{
  "positions": "learned",
  "qk_norm": false,
  "attn_scale": 0.177,
  "parallel_block": false,
  "init_std_o": 0.0123,
  "init_std_down": 0.0123,
  "beta1": 0.9,
  "weight_decay": 0.089,
  "warmup_steps": 320,
  "decay_fraction": 0.771,
  "batch_tokens": [16384, 32768, 49152],
  "seq_len": 256,
  "train_tokens": 157600000
}
Each number is 500 + 25 x the weight over its row's rms, rounded and kept within 0 to 999. Layers, rows and columns count from 0. Numbers have three digits each. The size before them is the row's rms in percent of the matrix's.

# down: layer 2 MLP down (transposed), 256x64, rms 0.0951, rows 158-204, columns 0-63
# up: layer 2 MLP up, 256x64, rms 0.145, rows 159-204, columns 0-63
down158 061:500589479520486503484517497447479550549491501494514507531496542466487482468554521483455516518496510485482503475507495508498488501488542495548492468498499491499481489489497493479496503469506468
up159 108:547508505499532513489487517477524496484530523519504446506500484490469504516506482507501498469504450495550509501493491459496519467467498476521539516479510566501460484540514516461472505542476464
down159 095:493532485484484529488514464547502503515443503514519537520539428491491466503516508494541507530486462498481518432496519514473494504500499483459513532503480476530526489514500474515529485502506518
up160 118:472550519522525472497479512466503543470506517515493496433489506511482489513508493536469491491487482485522478506526524470535492504441459502513522523442485542514509531463524524477503500507502487
down160 114:486536521509509523512472499536548508492463509473483502516453469477483536527465471480533526507532494466540484482492515497526486466493513499549486487496480554490500512503499471458495553478487517
up161 095:565505498483544510491505486556504535475507494463468518507489491515473520489472485472485511469534513516539550475482525510527507491478488520493502513504494535450495537499505470476477496491560505
down161 125:490402524477505498535490495480484475496517533499501558469510500506531511496510521491482468483488450514506532519535526510456496484508477517509485488522491531500451538509496490534500511492525508
up162 084:495519458509485494503528560502517507536488502491543492523503493466476502463496484510489490466455495481456493514483459476480508491448533503497502470496502483509539498504506587511495503535524495
down162 133:493489535482503506514469431494489484462504498523457516478503499532531491536482508492511492524541494526534496486525553527500504499543468487489484535523497518498471495508488422484518488471473506
up163 113:537506507527558480516473535513522521488490440515485526471487489488469510497502523548457493492501527486505485522518512504558516482473497470506494484512458510494451487519465509450469501497496474
down163 128:452495472473505576484490490502505471497523517518492508469514563486512495502534513504550508471509471501482519517471487503509464490493506494468452490455557526482514512517527497473503509514504531
up164 109:547506453484523507482494532506480513492513457428494537484472476544510508479446510507473469482514486554511544514475512521476507514508518510514492496496490529522487542509503496503489467513530533
down164 096:474522511483518518512489493527547548485507455481493457500452504493476487542548483468516522500483475523487502545482524534506510461500480531475513462479528510522517489471463502533523507465501493
up165 102:467503488465575521507445546549494495496496506489501497449475503504489469469486489524463505531525505511497523495490524535539498506498499535466515454530477508500509498508496496517515495483534458
down165 111:516552536516439437424503484498477513505495491497488458499521505498516504535519468519518477480519509461495542493482503507498527505461528469515487520535510524519512519487517481488488488479492521
up166 087:556523510473511499488521525473497528518565477473506533473454482516534490536507505524482477508513488498541532489462523514473490538475505478525511449504465478493503491498464483494463498515534502
down166 086:494545528528501522487515515515517547503499472473456488490510508509496462523527469488531470500501496513476493482479530544498524526442531521463553491496480482499506477489494460515521517481525444
up167 098:463524498543517526464499503521471535494481516457454522484505521532447514501494498522514525505540497493496493468508472482526518497509462506494529512491467498466471521452498483469513489561512465
down167 102:518452466506540475511529510507467472501512482496476468522487513500513465484527524531490490496500556507506496521491523489512459490499518502531539514517532554469487483499524475494485479503417516
up168 093:480495529490516533516484513457542532495483518445510499512524490532437486495505484469523483525519467514497507457504503525505507499482482559534534525524495535447514504475504506489467498520521477
down168 095:466498489536508527483525533512458465465472491448499493487522526482508495517489538493458493515530533520515483463505481576455517486512484479500479496507481483520458506494480520510503514519534534
up169 088:525535500514508477458496552532520546475471467490512504511494484501453522483498486513451502527535478502506534454478472457486531442494492499524508504522492527465510487506530517487482518505533477
down169 055:531559553490500517491471527479496497529530506476501448485481445497474484516531511507558493531472538522505476494496484514486541483469513465500479497482482528527510511508486499528513474484520464
up170 105:544541458509522536440499509497476531492513489475471521468487495507458546494498508477495520507525501507538525469496492490479452480489455535489510497478467499514500513508509491484502485502575505
down170 094:492551469503517499480490470530498462508505513502474469452503536524481514519511523533557562498501518506496526462506433500532478492498480502477493501499513503459545507499501466490487531502482493
up171 111:477525491531481525461498505491476503500542517493494484509465533512471582503491501504495508518535499480513554482477509461480516476524477510489491497462523492440512524516467486503469535495536518
down171 136:455525523514489532494519502463473526541486480516502450531486491478498530502454548483447486523544440476502509480511486514500510504494478484483545510492519469510495500552493490499465488490494491
up172 102:508496485548509546493518496491463508498532489498473521474483528481458540522531548513464512520501483538467520494474522489513491490526486512522471499487556498476499527513432495519503466534515512
down172 097:500482448543490536525531531486514488480459487487499517484495465517501544523480499509512531493506523495501500461479501508478495462513498479452528501496491459528485526496460470472557546495482536
up173 089:515527542528526483501504469532523515474540498522463516487471489508439523515501478542458518465494498487508545502527486483549487480473487516523474507470500479501539513476499511498444530492497522
down173 110:535526524506528476483465484545511532474514521502468494532470470518463519464469477554480503464536517497512542477476488495512452488488479487528471511454526501503528524504505523488476528513513510
up174 091:529511511522505503460471515522525541453482529544483507466532462529524510462527473523456495476506497512539511486528479478479456487487523490515496454468490475516478546487500504487464480515501507
down174 089:498534503534444560497480463547511468490519502482497504518520501511495493459474475497508459521521477497495499468528491504508485500478497534509527503516468498509451481519506533563507521490452475
up175 075:558498478493551530488457505513504529486510489485491551476473526503468556510490505503473471505520474525526511472487531480493482453497471499515529535496507539521507515522475469508456515507531498
down175 077:490480511451525491472507502488523526494497479472490528488481498528507444518490547462471513533514472496495541475535548515503502522479511504526454496510515468482466499519501470547522462470533513
up176 116:498558482548533506457483490510502555451518485475472494461503515516494518522473482507499538498550495522513514473484508506510480479525441510489497506469490511495466513491491475449491516510539496
down176 145:519419490534488506535499530492533507534491509469539510511512475470512501485523468522510456446459519523497510521436525464499486484525509505529511484482505519490491489513510507482469502495521526
up177 091:514569478500498478497462491538520500481507510484496500495516508498482533456479493539485520480527482517507510519473498498550460489466482560506536486499500517485503522526485510493476546497559462
down177 081:536490471513498511523497506492485484519567499508472503498488501482463529477500514522486504438505516522519511502499500443517470538468506528534523504468497505491488549483502490502438554529498490
up178 092:513535467512518518465489541482496517458508492496488493474485500521473534505499495519462500510501492526535524470464500482475477455514486526507537497476526536486466559516461493520441476513530513
down178 076:509521477492528510495466511478457521462508528512457497517480543486472539505482521532492533511539511511517507492490477528489481466515486476495554515484484536501475534507509467464484462460514550
up179 111:548516462478494508497502511469491498479521476484516466491527502529501510511506469475498506465515497491482536493519532475493475507514473543549495507510593512495521496528484491494460451487529471
down179 105:486492504469450530512511513515432548510481471531480477488515527521496510519469540513510515499464482464500495495505486489518473521522500526509497502516485482488470507505540499558433541496520497
up180 089:510518483484551460474498534550497523481505489477468509463488527520473524490464468520514521497540517533526510437504513500496498444498486503502509525485480542504459506478541469474504499498524500
down180 071:521455493498470512557477481545501476515518509523494530491528485520527506490505464502546515470476533519523493482475446458503520478510513452514480472519474502519538494497515497466505499452488527
up181 081:495507485498512520473483512499457535494487528475483476492478501529485519523475474492510473510526531530524524462474525509473529444526435484492544524496524544491487527478455497509497464503518470
down181 086:539468450512503502520503450501496471496489507477487525506442514517497521516549519485523473501527539516497503510443500501512475526482501497504489487507509476458543496528482503553515518463453515
up182 098:564505500487522546474498487504478513514498515509502503522533507487422527479528521455526500488514490514523501442458504473480468482510473509516496478510514486484527515539464466505485481531516508
down182 087:493546502455507488451494523443521516475482514500491509546491482485537483497474517505496505506517542519506540518516497521504501452468478550495508505518525472525478471470477517476536452480499511
up183 098:499554467514530493462481503529482527486509483462468543498482514518474552503535487476477508503545475508491563493478516488523492485531449514481519503494504488451510510496485474466492514509530517
down183 085:509518495480556528480456492520468506475480481507459492457528527537484504480472499518563519502521524462544525441494488516489487486511475503486503505524537546471497514492500509481528489498502515
up184 098:478524492506491483499465510472505504444530481486493500477512540543490499514520461485513494533497491497512510456511501496466459490495496502512559532442550522511508515496523481497444459515499534
down184 096:456528493441485526517511487523523513507492468517515484468535487523520478545530500477479507512456478491550475475513497498506477458472505466496462553492539477500529531473480493513496518514481507
up185 104:518520478508544452505511508470533528448498512491501482497478501553498454490528482487479482496487472498490506509514533451494478516504494574478551480478507525489497488510544473478522489516502478
down185 099:528537516526520474477481489450494514501464481477537492502490486504524490528523472525544479489506432496538499491535477478482551489504469516472486502500496524508487511520539509484465451535485485
up186 105:506506501482497529513509488523474561499517487478509550507514479512457544536509519490481491500494491530519548482467493519489526473530488488472538462539508474511483477496487502494447476538554496
down186 091:490530443525523517488502522462447479486483528511465500493507536472519478480417542498462494446509517515496541510503483489523487487504488502519520503519505542514483513494511509507495545506497497
up187 078:526539482519548523481472525533469499506504498507471504494523474477470547457507510535489488478488489502523531500480472464516488486472505521536549528476517500493493547511544512485476556495525484
down187 070:473560555464516518510497476545500520515494484532515502487531447452496489482476466501481467539469455469495491493524510501533529515479498513558496529526497476486489499484505482495494517513505492
up188 097:503542476507537522498468508544549508483489505485486476511504494475494515470529506508481533467512463511516504509474508479557460495477507553521528471499509528512508489515468503456432522505482487
down188 076:517501479481532498510480507498530527487549547519482492489517485532501507461513504490456523475456486484510515536554516476532515503463485513488475461476489533482508537487477507463470543532473486
up189 018:500494490483496475435476503508473500492503490520487474538513468510500449522499535493493521575520534526503491499492499491552525490453511523457512516471540456484469483479499520512518509488507487
down189 011:520497485500471482526517508464494487511492506475502519481479537489504544493526488505495453433508492494466492483501467523434486519545482483519512470547476545520501499532503481458489493534488477
up190 075:483528479487521492471428485552487520471534533466468524496487497516467531506480501527482522484512484517531537486494515473545517487473487516500537495491501529476490506497514477492477507523561462
down190 078:527454459491519505496479472494500490508528454507468501504465546531492532481502538506499513483529482548541536497502541494513489524491455527552496508485539481462472488484463476500503499483507516
up191 097:541553488513555478476503508522505542477537475504466520480493498521463500505510454531491486505524491517523539460442517481479489457500472502495509502470486531526509527521478491484470520521519509
down191 092:544567474483525489518452460524479515472513494529457479507505534511512524497494479534543496522538508505522498433498487507507498509530470496524523519478494502489479509491487452462510495480483503
up192 101:524533485491501480472477487548496501480531502493475485508464524490498549522514485493501516491496505510519566502491529466507446470455498476499478515489492501476528475521533480501478549469527557
down192 107:474529499489519506545501510497468501502532508496474526477503483523511454471461486501532470482540490491475560504456452493520502537507492513474479502552506501490485526466506518462539517530483525
up193 124:491511465532545507482464509529541518482492487485491481485545491531495495506523515481440472522523469509476505474506438500510530466537474488539499511480519515502534485503516507454512482519543493
down193 106:509497480502503514503482498521526545535425480508465556461526449535480495509540477502499482494486502493503502492464505470490531509512505497555497521529461523472513477515510481518494542485483499
up194 092:486513486498562518507481473493502554480504491486495519492516469529448504515475429511476518491528511496511523483515504521524531505501483545502507472486538518461504524463492492465486501529555503
down194 087:526441506514518480509495503533479527476444478497472530517558494493472448514477469527535509501525486502532484521484522505490498513507478511527512498500524535474445495457484494480520533507530493
up195 098:471547486504521479414473507533508499501516544495487501481468499553486500516476472487497509466552507504524509452489515499454515512512471509513513504466506532470497493479503464474496481500514522
down195 101:537478487503468509532502516498492494531498451467481549538496504526507507478549559515491480498508502542487516532425496505494498505516516471498482467505496490455495493515458478518519499479481528
up196 095:532504540495515491502481545529463543497487517473503538486503523500464490481505511497504492518502478476532481463477528459488447521481480531446512524469454487517532519484468476531508481529514502
down196 094:492526511522529527473480544486545470503505504451456504535486437494487544534546521504503519477485517481497497474494467498481506478513476516503535501500510499558474465474503491477538510496511514
up197 104:531520490478573469503489498514500512482508470476493541477476473547504469502499461526423492508490485484488563516517518521530496523491502529504467494498469520492502513511508501515485477497545491
down197 106:504537479477468495502496536451463502495500488510496452483506495463515437514507515454491476503515518507497529567501506517482512465502514492480506481522532510547515499535512494461536512456481514
up198 107:501525451518509499495514489533459500481498448496480559506492490477464511473530495483453487488536469521529476509483519465510495538522499565527489482506532475490521532480510492487509491465511529
down198 095:505549502501544475519481478423448521559508477512481501489497508490488477478512512482510492522489551503460525506544479496520530497523496509468544502490531473490474487488487497494522524482495528
up199 113:470499504511493474500524546496508525469526453502517507484479518508475530482495437512488504515562510504485534492519506481511496512514507527564516531495536464507504480476475493457438494489493510
down199 107:505515518497488517527497506514552471533493510511466485479460472498476549484507556510517458475491473504513563468495506508528495458463523470485476485491538475500541487513525464498503517529503505
up200 102:499501495474545507477487520518522496499524517509503519514474462496493471489507443537435482493543419525509553495493528491509493539509506534486493503498519514509516521509502508517451497480516523
down200 102:505529503503522479504518479461505478513507497505506434475499518469504473494524556501527509550478508483505466462491474539509476504534505506498546473522463473500517490505484507486511518480522576
up201 085:530533493497533485457536517527481507498513493521496520466488477523479504486537477468466486533563458500519506463511502463461486508536476541502521497455509485492499515513506468484483499488553479
down201 074:516499478469497538493482495480518509475492491497497518516463568464530436463505544501490497511523508488517491455516513515543467536544504506487493509495505519491533501534482485500523472449526518
up202 110:497535497529541463453493527521534521447478502472473496463449504527488513492470477515477479498532506546541512471516524485511515486515485514497552508466502503514477489493544491464491475489493490
down202 084:510454515532506507477524442543512487483478467493507508489529555514532500531482478516481500524532522493498512501504495509484480544536508487447499450456464508500539505512516496472462511493478511
up203 106:469492501512522507453470562515539503468495515518481493434508519520474508494506502541459501554527488498487514451519460485495513463501469528551529523497502506518509481514492484491500486501524509
down203 073:503531514502503512520490533454535546505534511529484476471513520507479471494508465467497498506468525512498534479480496506540502495474519505483509545519527469462523525477476468498530444446500528
up204 095:478541436545494491486495487533552490470507506501515466493516535510503507527530499513489508464510526491517511501503494453530506462523484511484528473467549510445509492491492503462498550488487505
down204 100:521504560455499488485494470510529488509511468502492515568498502499462470501498505456485517505500507499500475467534524505501548489480545479531469521510493508515511500541468494511478452455527480